config.yaml
num_attention_heads: 4
head_dim: 64
intermediate_size: 896
norm_place: "pre"
attn_scale: 0.125
bias: "qkv"
tie_word_embeddings: false
beta1: 0.9
schedule: "wsd"
decay_fraction: 0.419
train_tokens: 215400000
Each number is 128 + 24 x the weight over its row's rms, rounded and kept within 0 to 255. Layers, rows and columns count from 0. Numbers have three digits each. The size before them is the row's rms in percent of the matrix's.

# down: layer 2 MLP down (transposed), 896x224, rms 0.101, rows 191-303, columns 56-111
# up: layer 2 MLP up, 896x224, rms 0.109, rows 192-303, columns 56-111
down191 103:160147157185117171179096137081099096132130146141134115150142131176112133114134143092135120136130132133112152106102100126123120106129134134162119127090182135133144118133
up192 096:134156101128114192131145149163133119151112137082163145144182131093135123139108144118137140103143167088129125077145146147103181162152116139147135112111131092128099191151
down192 095:133178144110131087106109122088113113102148129130133098159128167120118107133168154120137124095121127127121149158127103133195160121105140130114122189103117154102185099137
up193 092:120134137124145110140127116185122155127120144147108088171151119112121118146124115149113098111132104129147089133178152143151189144151125125085152144120128116150109156131
down193 096:128114112128118116113155141123120143134139137092121157101119156116128149125106136094139145096162169061187149109152123131119125099149115105141123170139120115103107100172
up194 105:130140151120104134112142155135113090168121127127131110154102100133134121133091115100146082143176082131135126146123134120107106121152157167108167120118136121181143128159
down194 103:157128144128116156186142140090142086144115116134138127120147137136123134121144108120146155111073134129151131111156101137158168111142109099125101124112122153097145093129
up195 107:108105149096148126080126148121194145120141149177148127160166100110106139107110120137093158130140148129147129144101149133119138122115145137147082137136173166135144104103
down195 101:131113107113084105150185134168155122116109105128147106140154123114104173135143107152105120118126101192121136096111117121109152155127139152131107137056121149099150137115
up196 100:114146157120101127128127095189130159105119131139107145157130147146117138118108128101102128152144102120118146133101183130118140133158125125122140137126145113108080135087
down196 099:133130110149111089117139127111076125114101123121089150126132138144130137130094119107140144130127089117141111150135053132097127088161129105118109178093125140100105141094
up197 086:121159129118106155145107139118137082123096124118130109132117127174122126144131109161116112099168104098099148133130131143096081138121127102173097139133130154156120116133
down197 090:132092091156125129116138101157104146183135101138134118103147153103122142137107175139126119107147165143121139121106133184165115130150129115144112141099156084112150176124
up198 105:154145124072107126105083147149111168157085121117148106088124129182123121159134099141129145107133121135094134129097108149106153140102091167160182133107147148120161113125
down198 106:080131115113080096103107177132144153110173131152129137111160165112127106149122098140099107136121177137158133149138143134152117112144126109072170109135100090104160141133
up199 106:141091128087142133137155169167168113146144143114127102163099110128120105133142112127065139158149106110165115120138156087096110182127093175154123110134158142169126147089
down199 104:157101145133138108089081091139107135136115103160144122099153153119216144130105153120141145127140121145104161176072160134168135120161150141084139169158086114120112127134
up200 082:134147143123163125146143078121096136127096075128133135147132138149137129126158131145054155142113145060141140150122109151135098121125126115157089133194148124150132144136
down200 086:083154141162121151118120142117127138175126114171095116124166120110213154173149134127118113113092134094139135105174097119158099115153101135132161140118091115104169118131
up201 087:137109135128111095118073142105143141118072124148151122150097156102136127127108129096111161132097148126116115149139105111132109128083157124123156097139143165100137115065
down201 089:135133101136108175134117122153130128141124173075101139136114121115103132099131114151176161119159102159141143148094088111097116095175086149107135143142148087174105118150
up202 115:132136169124163121122104099158132121142109152133163143150112155131097077130148111114124163134135116120162141093139129143136157090120102166149112104155176122102157138107
down202 111:078127101162083095123109139104172119128109090157139123140131170115103134146110176069115153142117149103150189114134124140152125095135108117082160150121154147120138164112
up203 091:133124107102112140128114099102142084117115104128161161126114156118114115092101139147165144119128183116109124154134108133122113167132144141097118095171128086137150160140
down203 098:143134112110127094091120153164116171149150143117111098077122146121156145105135156086110137124183154095137141077111118131126151122117138124145126138120099105153153127130
up204 094:145162143112160160156099158134127117088094171104104112140135164124100128144071146122091116156129137138118148154111120146144152154089111132140107073142171126111117122145
down204 091:107134108148128093123152128094135127122143111101131112130101146141148122202182133158112072115152163173156117121118118115126125107154139111144101168085104135121117123126
up205 107:121167121131132166185119096133179138132084121129114137090140132127120084141121141113167173130131103104127076103144126144116104146149146149144109093157140120144120150163
down205 107:073102129156141114111140148103127129152146137141133142117111147126181101132126125109125130131103122193157158100117131140080150113132124140130111125127092137118131142124
up206 103:160139150119169146115083074123111114154132138091150125115101141131101124129109134114136133135183140127099113136150083082139099142161084093168087126121148103154145157095
down206 101:097139069161089111119150089114151157122137120114169117132072122129109140123123139150117069133130120179127102124119093145094130151152113132146133114113141155124071138111
up207 020:119152138104142095138119128154129123118090164106119121139124128155098116090120106149111119130112150085152125131134108084116097132136119120152127100144124137154094150148
down207 020:088077155122156118100149135161095146103162119106103068164148087112120136170164122130121106166140129140122117160127099162139157113138135167120156138127128138157143130112
up208 090:114144130092120118167123136120145101070119178120117099115158107115121096121144106138135065097113107121102106189139125128118163131142136150151090135116121079137107135060
down208 092:119116107148150154134111140099137113142114149115146125115158147119151140122153169127141170129166174087127121101108125103139123129109139132153095126131121126103156071114
up209 114:148124150119141122122128084135153153116113162114138115161084146143102093158126124112111141100176103104155121140129147148155138143166107097109041113100135131124108136153
down209 111:154089136140113086155096141119136084147135131144141127160167201132125141109137155175138094134130094110125130098168124124088146133113176153163138145111099096112149125104
up210 103:108117146096121120168128094090109098156120136134108157179128118159130127120127100113119176141121123107144130172144148122123162146108160107114122124130108110116150104158
down210 098:132141041134115089149130137113124127106139140114132140099127141150104127094150103180157134111143073112120123131109112115102144108117121135171130125103127133143131150146
up211 091:102117153136104117125119107110090134155111144093143138166165118093101092144135138144132142127142151113162088175127118125132099119125109125136122124145124186146160133163
down211 100:116121100176104122148121106081117129142135111098114110160147151125145136095140126110103102149134144101152115103167093107111097174085097082131149125122118100137119104092
up212 107:112105094041146123151129082136118146142118156140166133139086128113127122108121108130101110127163105101109175151166153107170120118135160156124122097110136111161137123142
down212 108:133118130187129126135141136100142147110160134087168137151208123109137119108120132126102114131133116104148160120140112099119127144134097144120147171122126098177113144104
up213 095:119122141116121088106110109138154097084123098134129150141092124098123151128115140107083148139128110131123156143106104150123157135121142098117078138122146148118157127135
down213 096:110125132110132164141143133152132092128104106160115170146156163152118083130093132120149146099142145179108132114161112132148131130124158099077153133115127142130102103152
up214 104:097114135123099115124160086123128162097116154133160104152146111098081152122129117170096116107122119122116185152167132083125125144148162130144121104134107128095140170098
down214 107:100128092147118120117129141109125110099113113075126116144178105115147102123125165110150126167122136095151127086143133157089108126100108063117160145081115136120083108119
up215 103:098121108073131111111104124105145137152134143146122072122147103143087123148128078077126101119112143113163133103160137161122165159119157146109116140107129121092127117107
down215 105:108127141157111153161101118101087091128121114135110167105172106123138128133127162128184118070144118125131149139128145109121123145104153098125133113126132145177175121143
up216 089:103134141117137119171138151144125102110134129125151123189141131123120129113147153167108122143099172094098154134142124144115134145125092110139121102102060111167143154104
down216 092:160099140100155083130122119094087136175074146117125160135127149150191136137114121102122147172148144154124118138150112097138144119114081115122122175131111138093130104163
up217 123:131114156059166130099084166110137129143109164125130127162137121126104116128155130123105180137132110126161160119128141051167151123159156135149115137122142151129136096105
down217 115:133095123122136074134099141118159134151155129111149107086160107090125108083129100082123159163115164131114088143145095154089123105116133103094126141178151122137144110126
up218 092:127129147133136111085110133106116127099129116156142168141141116186131119067126115150113137185135146130138143127154137087125121105108108117191145084143114140150112124084
down218 090:119129137145089142112109119128122101095099138108100148136161128135139133142146147117171127132141138167145099142157133135130106116159129113070139160113147102133102120111
up219 088:120122149140126110103173102137136164154109114083109120146130149102135110097116112123088132117147115122169093108082144155096111058113140150139142144125132152161124162191
down219 092:155113167159151140116084103111138118120159140105116144116126145136094133143127131128161189147121101139115110105085100144165093110116154123124143122078155121101151120139
up220 106:125117145139126095118125128146099125126124102131120104124116068180130124137133102160165144122155129125190092152133117110128084126145115132167107139118108104126061126131
down220 106:167137133098161095117139140137114100101144139142110109165106099111095120141117115144124080121118151152099125142139147183103130148165157093125171146136125109101123139092
up221 080:141141137040145120131090150126126124132127165124156132108099121127130131070131107113173114098100141171165142199141124122169124113111112159150141108142115144125130119110
down221 093:127119119173103139129126141112113109129127117118169130116130108115156156100141133165111127170099099158149101116106081113133129115155117152152163131128083124109109099121
up222 100:115118159109139097099112138143163114138085148141153101182101197145112090106150135131098130125096126122167102128110131139137114163118165126098073111117114161120100144143
down222 104:099133098157114106094092138106134109120103088074122108132135125156099140107101189127139109136126139190111145126105160136115166108108093117143148163092141106120124116128
up223 092:149059105104120130131122113099150115091146142165177135145124139100090087101129158141113186134137132110108165147100137080141132128136085115157119123163164168110128097133
down223 103:114104141140169146097135157098151116146124139121116166139125122138226153126096108173142126148151145120180144121173096135168168110081129109107067166126122100088093115116
up224 096:092146119082087096135169125167149087138103144145156124117177118102136091147110158162119144132156143103118146113139148118116091146147145147100124130095151155157164126094
down224 098:160112103139142144159090127125169112144122138129133110158103121123142154099086099081125113134095131125137163159112141097158128126175104143151146118112131115144100162126
up225 112:131140108103117102085148099114081101135073108130145159085150113115128118121138105105165148147153106129153109119102133144100110113126147116119160080105141108152152110164
down225 105:115090172134107130090146119116106140145117160112127117098094141171149122167141123159101149165126087146144118108092137122116114147112117133119171171142127113106096077125
up226 104:167165138109142105095136104113075151163132143117133144139081198129124129156163133138143135134167101113125142154117096100130132116174133108125129135167178136112138116102
down226 100:135104134155147149128116121103155121088105122129131156113131136119112118066120144100138176127123140118103129087108139117135117112102090134154131108077084116168113158153
up227 097:160153134102116154153144116142172140132146105104117128083144095129095092072176122117109100112142155137139093119121107111113112143149106123108143094102180134158158161142
down227 102:093119107136115173138150150140078141144096118108160131096158151124075099108095122127135146118179113163107160123101151138125117109140123137138175139118163126103129140078
up228 128:103128115069132137152090110117162084105134130125147091121121138186152136134078082135130148114182128077138177173165138093143148126112147155142113131135135095124141121107
down228 147:113145102150115159177114144151138126098141127121125080111144128108160125079135121115121106139137152163125127140105116100174100111159118145135162112133105135155117170109
up229 093:146105156129151134132114130136132172101145121081124104118174125141107154127113113156121095131120126137131176178065116139139155131130105102147078133155124128128106149131
down229 094:109173136130128102110112150098134123163134143165131119171142148134145138144128134104133120111102145163152102123139153160162138128166115075123121128128104158091088166123
up230 105:127115112131115122099108116118138103086123140123112161141143142167082117108127127115077164156125157096122105157142124097131114150125110134173134126142103116164142176135
down230 105:136167133162162127134132120115126137138138123134107198126159092139081141119134153126118115145123127115150119101167187129114071095135185131150180139136123104135097111133
up231 117:135091151123151110150112138121095100150106139114120146138138112116128119129127140121143166074129116107114103133113120098100118126137151114135143059169183116124119124165
down231 113:141154106090111116110116106098121127102166117127138091176139128108112118169121138132116088123099122140104138152121171152134164150120104135123138096101114189136111179099
up232 109:153136138107134124147114147104107140137093170121075129125133193117104103166141113104139134158154123132137101145096070137138152065127152129138159118136145139146109088135
down232 106:123097136135136145184079112105125108100147137169151135130147098123167108167127133105125141122089135158142139091101142184096136117143110159113124128146105128130132132153
up233 109:097130133134114100109141100116126140126108135152133122152096074165117116101125091149109157128133132133134128154142141102131143109181092171182142133125151161109154105091
down233 105:143072136153132120105135156127121137099137169110134118093096121104182135145156137110130135107135087119081095156134130144134137157136134122108124122163119152118088149131
up234 016:112111120119127158106114117153094123121104135082123140132124142144096099082073088109094136143129124102121169122110112069113108118134120132162097097125135126163082146145
down234 013:087101102095096114141148135118094151168131118118132103126169137129140143159141120143130154141163150137055097123133162138123100101094118107132129096122104102113141112130
up235 087:102127102129150108111123129183090151148114163138159163116109137144127144108089115074114107133108141098123179145142075130105138143132086146189137141142129113134099137125
down235 093:141128088180127122084117132121101064137129156131140102152112144136132128111141122132153155119122114139121125136123084113104135115167087136117127127116136084141145157136
up236 092:133141144121137129122149101100125101142119167140112096172141076154120148124116119182066130111140120112138183089096134121107124138145156176138124132156143140138152131174
down236 097:131138135163135169164162104136128129161108128133117156153160134103132110129155127127099155130114135168142105101106146146152111097126117156117143119104127128131168101123
up237 021:161133122090120110097122124166122135130134132108138153115131122113109096100093062092098144117137109091156118152109126134096146134106113115168081086139145143168101127123
down237 019:096144082114101122123146134086107126156122140110152157148146167143154117127110149153135045106128113135163143103109148160103133111135077140113168081135115123162105138138
up238 107:158160148074101149116116152128133140095092123134125146103171161127101089119149106122118142127127105128164157107117136122168145152167167120077125092107127078119118137158
down238 104:119138144124156098098125123148162140103163117158109097115093123130130124115194102163155139155161139150142116138104138169169114131168115176157091131131126119126153142101
up239 089:117141088131097115174141131136151086097115181118118099083129142114124090108145079136113127130177154120136118109095159078132094124114136130119160103094138099142121125099
down239 093:126127089150115126130139129120185151138112160130145157152169151097149127150159161104112148118114119163133100077097127128133122125103154140095157152155144165120115146107
up240 097:122072124140095138157072129158100166128139136141122132128146113156096111109071074142129118137137151113136098108139109112156152139102127114136137112144146161098139114168
down240 098:164140143129147106162092152134110140142117110139170132173116086145122121127139191108093137137131120113147166123156145121169141129152170156122146129106166143146140093149
up241 121:122115142143148119148127110124078126117139104171138140143109130097128137109072132126150166146131144115078178148166128131099141126135090150148128110109131114179175136119
down241 118:127159086146154135096166155153140186115173107135116084138130094112097095121123124101107134129152172103128099142117152141118153141142068100102125158151144125119113146090
up242 101:134160120117102122154155154101107158132128135123169116127117125100131085148148077099138155107110128113132128126134147118132112109149121087128084140108144178110125125107
down242 097:123133133133071108116130165145099134119130143100087141141168087175130149139141119169079081128136098140137057147172122132162132185137113144132122113139088152132124142103
up243 103:130154150080179127137143107135110122099119136078145161146142130143099085143130112139174196155140123144112127149156099112128136141123108122125142128149133118117141137164
down243 106:091138090163133129129134112159086111144112136162131088139119098138101098123106111121124115111100090117075135132137146168144126140144138133125129127135120156163147145097
up244 112:175136083111097124135163096134086143122070109150102174133165127113120126134092127113170172122140125132160126089121123152086142137133125123115162123119186110136147164127
down244 104:093125126109126112176085131150123117110153115102142118132134130131154138115143114120126124111124124162110114164111128129106135104155082114096137085136168137096075069132
up245 098:125161132126085118091100126120113170149109120104094172123139111094115131151150114113148098102153111105165160150100128112123121112132123110111103115144135157174129099122
down245 101:113123147191132126165124160131093153091132126168144150142099136163129152151173122168124118092129054122115086123136125126104108102101133078102123147155170129112127126101
up246 120:116118122121147128116127148158154129113090159099124152155118113163075049100151133161095152135090156113152115131108104138140122111121152110109113127115103136153162140120
down246 107:142164141115101141145159099142145137103106108140144171144125153106173124118153148084090081137128158114108111136134153139133074159143152144140199123113133140132101144153
up247 096:159107109129111161137133095100115113113105096168119150120086142096131125117104142118157144108095141119091177124122089133103161108147156130137110118121159135174128134114
down247 098:147177111122118117171120106134125136111092131137131138126148141135147159130098113092088104149141133135088158095163143143167133154107166099152101127121189099087129132137
up248 108:105132107130183135107105085169094148143144152156151110131100166115104119108123099084078096152135159136117103159151106085152127093098125138171133099107117143142080100132
down248 108:107085099189107125116128151142118165132150147118114110139128139136122113155118115119130135130139125100141124097116075139116128108149132122094118164145131136135111142133
up249 018:103150135081135105109096153144129120117088132135119154151112115117106130099109091120117132140116100134153118136141116097126141129145139103179077074153129141155105148095
down249 017:149150158132110132073110143109154094087135153105148075157128112146121114170104118129155122147100151117109155112120149127100118160133106153119108149141077131094120068142
up250 106:131130143093183121146090169109106106131140135126165134081096097171091115135129124158104114120162139123101141144104098075127094126142106172114152094143139157123134142134
down250 106:149130074118095141152110150144093103074123109153137138125135105149106151107163122119084108122065123180151160108132156136110165139101165136173108111127144157113096111091
up251 122:124133146115098142121099118153214095108137122116149144149052168142111088132097082141056150113144131121119140138096161122101159150127163101119117137119110135113101144163
down251 114:158156122144147120145110124139139120104181138136137132117131141123201105128174174128145145128122121125132120162119150130110139105081126135076147100131113088123138090139
up252 103:110139079126103116135140121117125128091115123141150115122158107104084135106125136128108131116074154088195101100126110120118118156101086156158083112109125137124129146122
down252 103:125118142139100173158152152091139129132151100112137096116101124082114145147145118159142119103137085152144128146119170121143167145140129149145132101148123133088155103077
up253 102:093135124121121157126095107129084148131070124150087124116111171147105098141133114143129164123113130119157142126117130112187146125126142089115072141124124133087079117155
down253 104:132118112084147122125109100139108150118138139116105109088094120106166101146190108176146164143141113150143117178201151136123136150139099097168093120149125141133133155101
up254 098:112155070117146125155111163105085155094126116115119100117120132127139123135105093128134101147160109115157114133130159088106069117130094068107134138081111135131114118098
down254 097:132114126151112149139118122165162118146146130142121131122136105090113128105157172130116148096123147161107116156108124155129126154137134144146140099134147120112120138147
up255 093:164113145090137125139142126103108108145132109082112129096102145107142097124153139110173123115153120092171147161140133132122147101109129104124130129128119107116161141163
down255 096:106128144169146150140118087158163134127132132127134105112140124112150094126166126125120113143137137156111131134120138123122119088142138103103086158127169133119198114129
up256 085:132115153098156109077094148114157136095162125122139137139147149148102113116116097120120131118100138127160134139144132069129087141136104118159081150117127131105160110127
down256 091:136132100118139118094155097162156129151097085118109138139133134151156119138108157105162138132179144151117128122137108158124137131123125118172129156167118118119133093136
up257 100:121133099098150114147138125100144088131149134131142120171094124122132102099147105127104116101149173106165129120147154091151149156111207125101102119146111102130122146093
down257 101:115145077146120114150135148160143144134111105129144118094137116100181134130124157129129154150158113171119132164102178083139116106170086137142180122156140139152108160151
up258 104:090107146117141108130126111149160144174144140091164119117157134110088117122144135153157140126119148131143100107127137125157124111134104142103098129206144136118116119146
down258 102:181090099088098136139126180112132099170150120125125138125156102086182150138139126139118128127171114158113162137153144090139125162114130110133117089143121133104165096107
up259 103:108122130114101114128067122108127123111124110135159134109157160110111135103104073102107139156102128132112143172100167095160149132114133131146083076170134154122095111127
down259 099:188130143144117132157130122129103121143119116122116119140154095124155121131128104127121122118132154189159162134126130138132121122132154163120127099145132112106172118118
up260 096:144121165120147165126125104125105114155100126101121127128154153122095101136146119123122143169132116098185105138109105148130135111150107123113058109167119101142128136141
down260 097:144106099123116126135096137133146114177138109151104113112140140115156135138098087133166107164124102194109112112128114158150130166100147148174162140078155140134142120179
up261 103:111148126114125089174121169128125125079172128118086115110155154118075146099167146107138119125108113121106111158116088126147110136130149165152101129089123141174162160084
down261 104:097138121113117106133086113103149111161140113112125152135133114164088140135134147107162139105131094079070144152125186144157129137133122089155140134101081147099154162128
up262 116:116176112141063120163102170137087103102080163127114141088181156132136127135114105154115156140136098100128152105069117141140175144161096092133124101148137135171088167149
down262 108:150115143170112052136106147096106139122071115137107145092109104120122123118122116142129174089137107142152130149153167128175133168132160067100081089143124140143164107135
up263 110:141107128119124145112151106160123143134117144129156123136154080111112113123116144108124158115110097111141183133116149136119110134175111118098129124125155115151134139149
down263 109:164143146082129155140136119157142092153096097113119132122139104167106111091169145131121174129118129155119151123163111152140143134107107174091147125165113103110146125146
up264 088:131106143120093102113151132105186130136133138132134124147097119178133108146093104149155126127137072141113132151122100120144137136176130158170117086118125144122109104135
down264 092:161151125107142114109108117138119088151135136124096105153168134122131104102165145131116158097110183144126105092144138167089149079084145133142080106128141137102148146101
up265 109:107163155146152124120157119145106124131139124113104135080141134115075089126118116132107170174127133108122138152125108136153128119123137088149121118122108125133126092142
down265 110:101128187112159137097152127166109164156140147147141140098118106145153088096149143109062125138119116108129108101087144090147121120126158162136124151105136145110130127129
up266 097:093134136112153191138103109111169124126136110103129118107134100065072118101131127112065138172097167119127103128133146140125095143151126135119124132158113121124153157113
down266 096:092143132111092076106112120132120121158138125140112147145110099151084103182163153107080090145148108185106110118159116138127141141178140101132143110168151142137111121079
up267 108:090081119081134125096103121132130148120152138088157144170143112156098131127132095107128133144161171096134124176113170153165104141112132158147098096137133155129149117101
down267 110:127127185150126133157149103133121149105134091135129112151150101150145146136088169123089107140174166112132117146105125130109165123099186170143165110128125143100117144132
up268 106:096145083124113102117155169136181112102153118165136118135172122102089101110144151148100142120083150093156096142154102092101141123126066129131133132129090099126112117122
down268 105:144179111159125167162145106108109173114130072161129154139118122143161137085112153157133085084176119153146168133162133155107151126131153126123146107109140147100144155084
up269 104:100102186129129144080077089113120136144124136101123146137091157132119111123114126126112149163117156123144101167156095077153102097100157133152147094162128118120137084166
down269 099:092132089141104101118111150172150099129197123137128099102112168156116103154152145148107120117106124162097141115122118121090147113120116088114099140103122112132145129126
up270 120:085110111107134130116109107121146183112114150159116127151157147150067147149100090155103092132122127116116150146159126074187114155121149126153104078152114127149110142086
down270 113:107106104163117103105136132114134117096184088092142145147191104140137107117140134140135124090118090107136143131140079122118138105130096120126143165120144122133057115139
up271 091:139191118118090175145156125124149146087113089130126097168137155132109111102098132136089150140129169107126173129106131122119178162114138120165143158164131119125169139119
down271 092:176125123160177124120130126114101139135128112136127123150126105130161153152141130110119128130107116139100067142118098148133106106131151125161127083091141130155123116135
up272 095:127152121134135136097169098165138130155128165082106119135116113111139132121098149097116131096120110102146103086116142156117121125136105083111100134199133146177106177140
down272 098:135114157127114133139128155102125130128125159100153149095159062130127142124122107112184077105070154145101155129118093118140144109122158149133108116100086155110147107105
up273 102:173109142127131119120125133153140111130118119136141105153085153140084092151117150149104124108122137097170108126069100131121128135173106130102069106119125142147133179129
down273 109:107114118141111062194104142091144097146136134144114162136102098136091114135112105146138133150149132103108139098148105176104170127145130074117128137130141148130132114103
up274 119:113115130104118167103159100186134155094135151115196111079150103101066117136126121152128120116116156136179122164107137097141116136172136129107086131127128127114116104127
down274 111:117088127148120130122115137156119110098159164121081118102118083114115128148162138100100128121099090088115146111136159125136093159169089137104130130169130132111115132130
up275 105:164160128127084169132154132144156121168100096128122142126132148085133068149134130151152179101162106064114139135118140126122138100161141156183139103172147137151079121131
down275 106:133131147118123114092128134130115130125116139117133131139148138130167139137112129138128126136119139174160113131150097108124132092159150126177146166102125098100147121152
up276 123:130152117113150141132084095106145102087141176097154091108160168181130138143077090075147141119142155106150191145140111097203128111091145112131112109122144114120116139137
down276 111:114138135131116138167124129143131101145129128097115107121150151097175112124104118096118131114203154191113084141133127101135095142175146145132213092075133112172116138087
up277 103:131172136125110148167122112136131143130123129124101100121132130138109139117158126146131144107092124063144165137142130140110136141134094123140129152134142130117157162144
down277 102:137105082145102119107159127104158105105142077163117082122126158100144131143145145097170156144154085147129129124134138138142127156123141090151150097121126089095100152141
up278 095:149161145108102143114137141133099119186121150116113118137115153125097120138123091132154160126162132121111089149151147093118150150170115093101117139121142175154150104114
down278 095:136098087102148130136107199115146120080150117150162125153110093121166113152136115135098118120123103169128171122153152144153126166092125128129142113113145111145093163070
up279 110:141126120109086136149146142118126121074134127101139114159127110105102114079101130101142132121159154115185124137093132122149132117114156117102140140159102182128110147120
down279 107:115093092107120125136110132146102129114146095100139148100125078156084110144088141120165130148153108097154111147096138137113133122197120123122131161111111166131120118134
up280 091:133117157106158164108092116092124119148089119097183173157116141102133137130110132103123167110167158108094134171142104141118112095105118120132146110173150139177159101175
down280 093:127126130114145178148158142144167143130097094114169110126141155166151123120108068127116147133153106136118119109142178112118130155144094114078157129161152101127114119130
up281 107:144145122102117149163127147153180164148113114166091131119159094145074141129136118169138145117110128110123108136171151163176130107149140167121130054146108149109142118145
down281 108:104120128142150115178117133129125154134093127125131148087065105113127130141147115132120114134145077179143128094125145156151127115159118130158163134102136142141136104073
up282 101:117105097115081130130150101148165142122136125087126101103124091073125111136111129163100129153156105122117081135109160142121082134154126131118109126174138171144135118147
down282 102:071149205146154132107150119133099111122145105119140110127151150118156127114134145115116169119117111135119096143125107119128100124171132128112119124133166144130159143145
up283 085:135143083158120166154147134173128108112140155135105150118134126096129113108081087080133124142168087135151135131121120138145148110097126135114158063112164148124102138119
down283 086:106146166117130130145120102104131111141113103150116135111122154125154155148103155132161136132110127189131093120142105140083123146128147162107136137140167127107174129153
up284 102:132108160112151152126107136154162122147116115129123153119144115137117113111134124141120112141137159149126086112142136161168109153142117102129099111094115130111107112166
down284 102:094150141138091137140076115053119142111152137109116130114103113127143113155118100162110168186144119140090067163147126141148136093176134120112185156131127158126139120116
up285 115:118122137125106112178130112139114131088119136100171126120117112140116139106123099109134073132111101089081139114121123062088120120151106130135119129111130128183094108140
down285 112:123095134159116141117203133099159132108123127128123074114128177146116110144115141115115115117128156127131101116117146179074143111140125091080140135175101142106166129145
up286 019:142132099101105111109101140154098131116117157131120157132130130114071130090106096110099165135167120118141158127122107089136123127147102115171090083124142141146107135137
down286 021:150146157156110105144123131146121122136122088135137089120175129202104114115152145134120162141131148148093109114164097147112122116139144103110121164125146173128149128084
up287 100:140129149138142142140135135129135117119121081108136146159137178106103112099114124140110156069099134120166136165101109145117086151088111080145072132161124163127161165161
down287 100:158145130127179143148142139130133168153113133125131132121114159146196129117109135170183151150135148145119125138106123123094118119138130131116111087104120079127119138147
up288 099:098134061114160098155164191104117099089126134132124092146126120125111124120148150101136164157113104075116128157140105116106133133119142162167146122121110150110117101103
down288 104:153132183118170122153117176142146134128124124100178103116134136108133126139112167140145152131106162126103120113151150103111150133154125164093113095118155154130150117203
up289 105:120146132132148130133167103126113109101109140162137142154159151141134134125081088135111115146120154126139130133110142115115151081123152119141061130144141095132124092111
down289 102:115108152172124145109084126141130158174168124150144118142138081142170114143165100168144124151116119228097146089121093106112139131129114158111133126105101110097137114114
up290 097:145143109126153148160112135156079136114134139128136102088139169119120103149127146136160130140130140098151091131143124161160127129084075111149137112135090137121083100181
down290 099:155117120166105161118165087164115104071112144135112106129106121134164167099127120145143121127143094166142100121134087142102111110164107152111175113101110104126150118149
up291 094:184111105135101150132133084140146153106156114147099190156158102099108109104118134122145161122123121120155175144123154128102114129119127123143147052117146063126142119130
down291 094:119127147140136143125100120142141113145113122068106125111093114119162141125145156125134160155163159188156124137126099110162117131100089121103127141145124124099138123121
up292 095:130096154109142172119093157168206164124127099132165121173137162096120109130121097103107110109150157130151120131167149147106182140136160077133111138090117172115124171121
down292 098:135119089195120125114177156104090143088119149076137116103089126138111158142158139125133158099130117175133135158140100116161097134071133117127147129134130060131145116110
up293 110:121134128111143166173088102087151106133115142121150092149112143153138144135088058146144115109149106094134177140139149129120168123128140196155118138120126088139148130118
down293 112:094133085145108079123119119139124133070133115126133117142102136094125077078138135135144103130133159197137157119093149111155110115166108096129121088134111132141129155114
up294 095:119148146130118117157097134144104092086116164141131116100169094154128098159133126121144109122108118119129104138172124094154111121102117114143147139101077101128102127094
down294 098:104069096085117113175089137161145115105165170114107125135078132121086109150134114125139089083119141154136162112105125109141121130133125142169125124154169096105147129160
up295 109:117109139125136100102070099145117139110116140152129121094115176170087129095136116111107133111130136100160116113149157134111101104134154162130109095139160148129133156134
down295 103:107127157105099132124093126142111147126135149123138126136131187152094135119070096132141110148114120120147120163126098121134143148118102127122122151117127153103154126128
up296 092:179174146096107118136118092101155142137116121107108109126095128142147147123124098094107160083124113060134138155146151120096125105137099135114103143100142097154139180156
down296 093:147132143052100119167151109182136176192137133116100155110096137120147128115133147140131088111133150132135110128158131126141153149105123137132131125154115111097099133144
up297 080:112129133072101140163155147128136118103146133162132119109147098137128136110111146128143120105151120086139143116128155137109160153137134164123103105100140096129089109091
down297 089:161154164118143162125117127090162110145108115130121131133111122136151144171126146130121106173156130129152148126158153117104151095132146120110097142154124113090121082116
up298 100:153147113093142166140119136140116143154141116122181177081114121134111137108163138122171155153106150136160107128091111107120105114114095154099147076123149112168130146142
down298 099:088089087172161098095125132081131156119124140137122121130085101165118152174133151136176162139138065108152119101097184114167108131144142096166148113148125149124116143102
up299 099:113132091123102114072146086198122144173112113133138124159142112144141105167128103151140118097163140111142097095150130151169111134146141119104141150071125139114142159104
down299 104:164122118174104149133116115106145175143160118122115133102109113133087141107136140079158094121096115094119164105096109137110137103095124137057076109082125129161103102156
up300 092:090101100086138117104119149166125112109160177106152125090103079109119133170108091142084139101146150125119136155151148108117141118101120155167107098148161132127135139110
down300 095:162118124104139102154152106135148160163159097144144136158141130138142140151148122147153122121150107202108113106119118135102128123147132125078114105132083088133152134108
up301 092:102132104111180110122117118109134142118145165131086105121119142116117142109116087073090138161144154124104147134093126129104106128116127153136109097177131086143065115134
down301 090:131163171144137110127123132137144118129128106125108121144112138135145130140114143104157123108109124150164143119140142093136110144099128129114116190108101182072130127143
up302 089:140138162122135155098100138124137139138137144120104148138135141175139115112102085126091129095139091097126126151133122089098133156162124099171082138168141157121129107167
down302 088:116118079156130130115108087129147084135134120105117176129132116123103143160155204135164149110106150152111119160140132181122126091125150109162116112086102114101097108120
up303 128:129111121125132089121136085133144149143130153126140141147156160120107112137139089141161143146136133110130161124174143088113085111111140124169125127123148155175158184119
down303 122:099138147126150100144130144133105124159156138149106082087122149100115116082083148127089072136075085133081153134115171163116093176108164136104124103148122140146092131145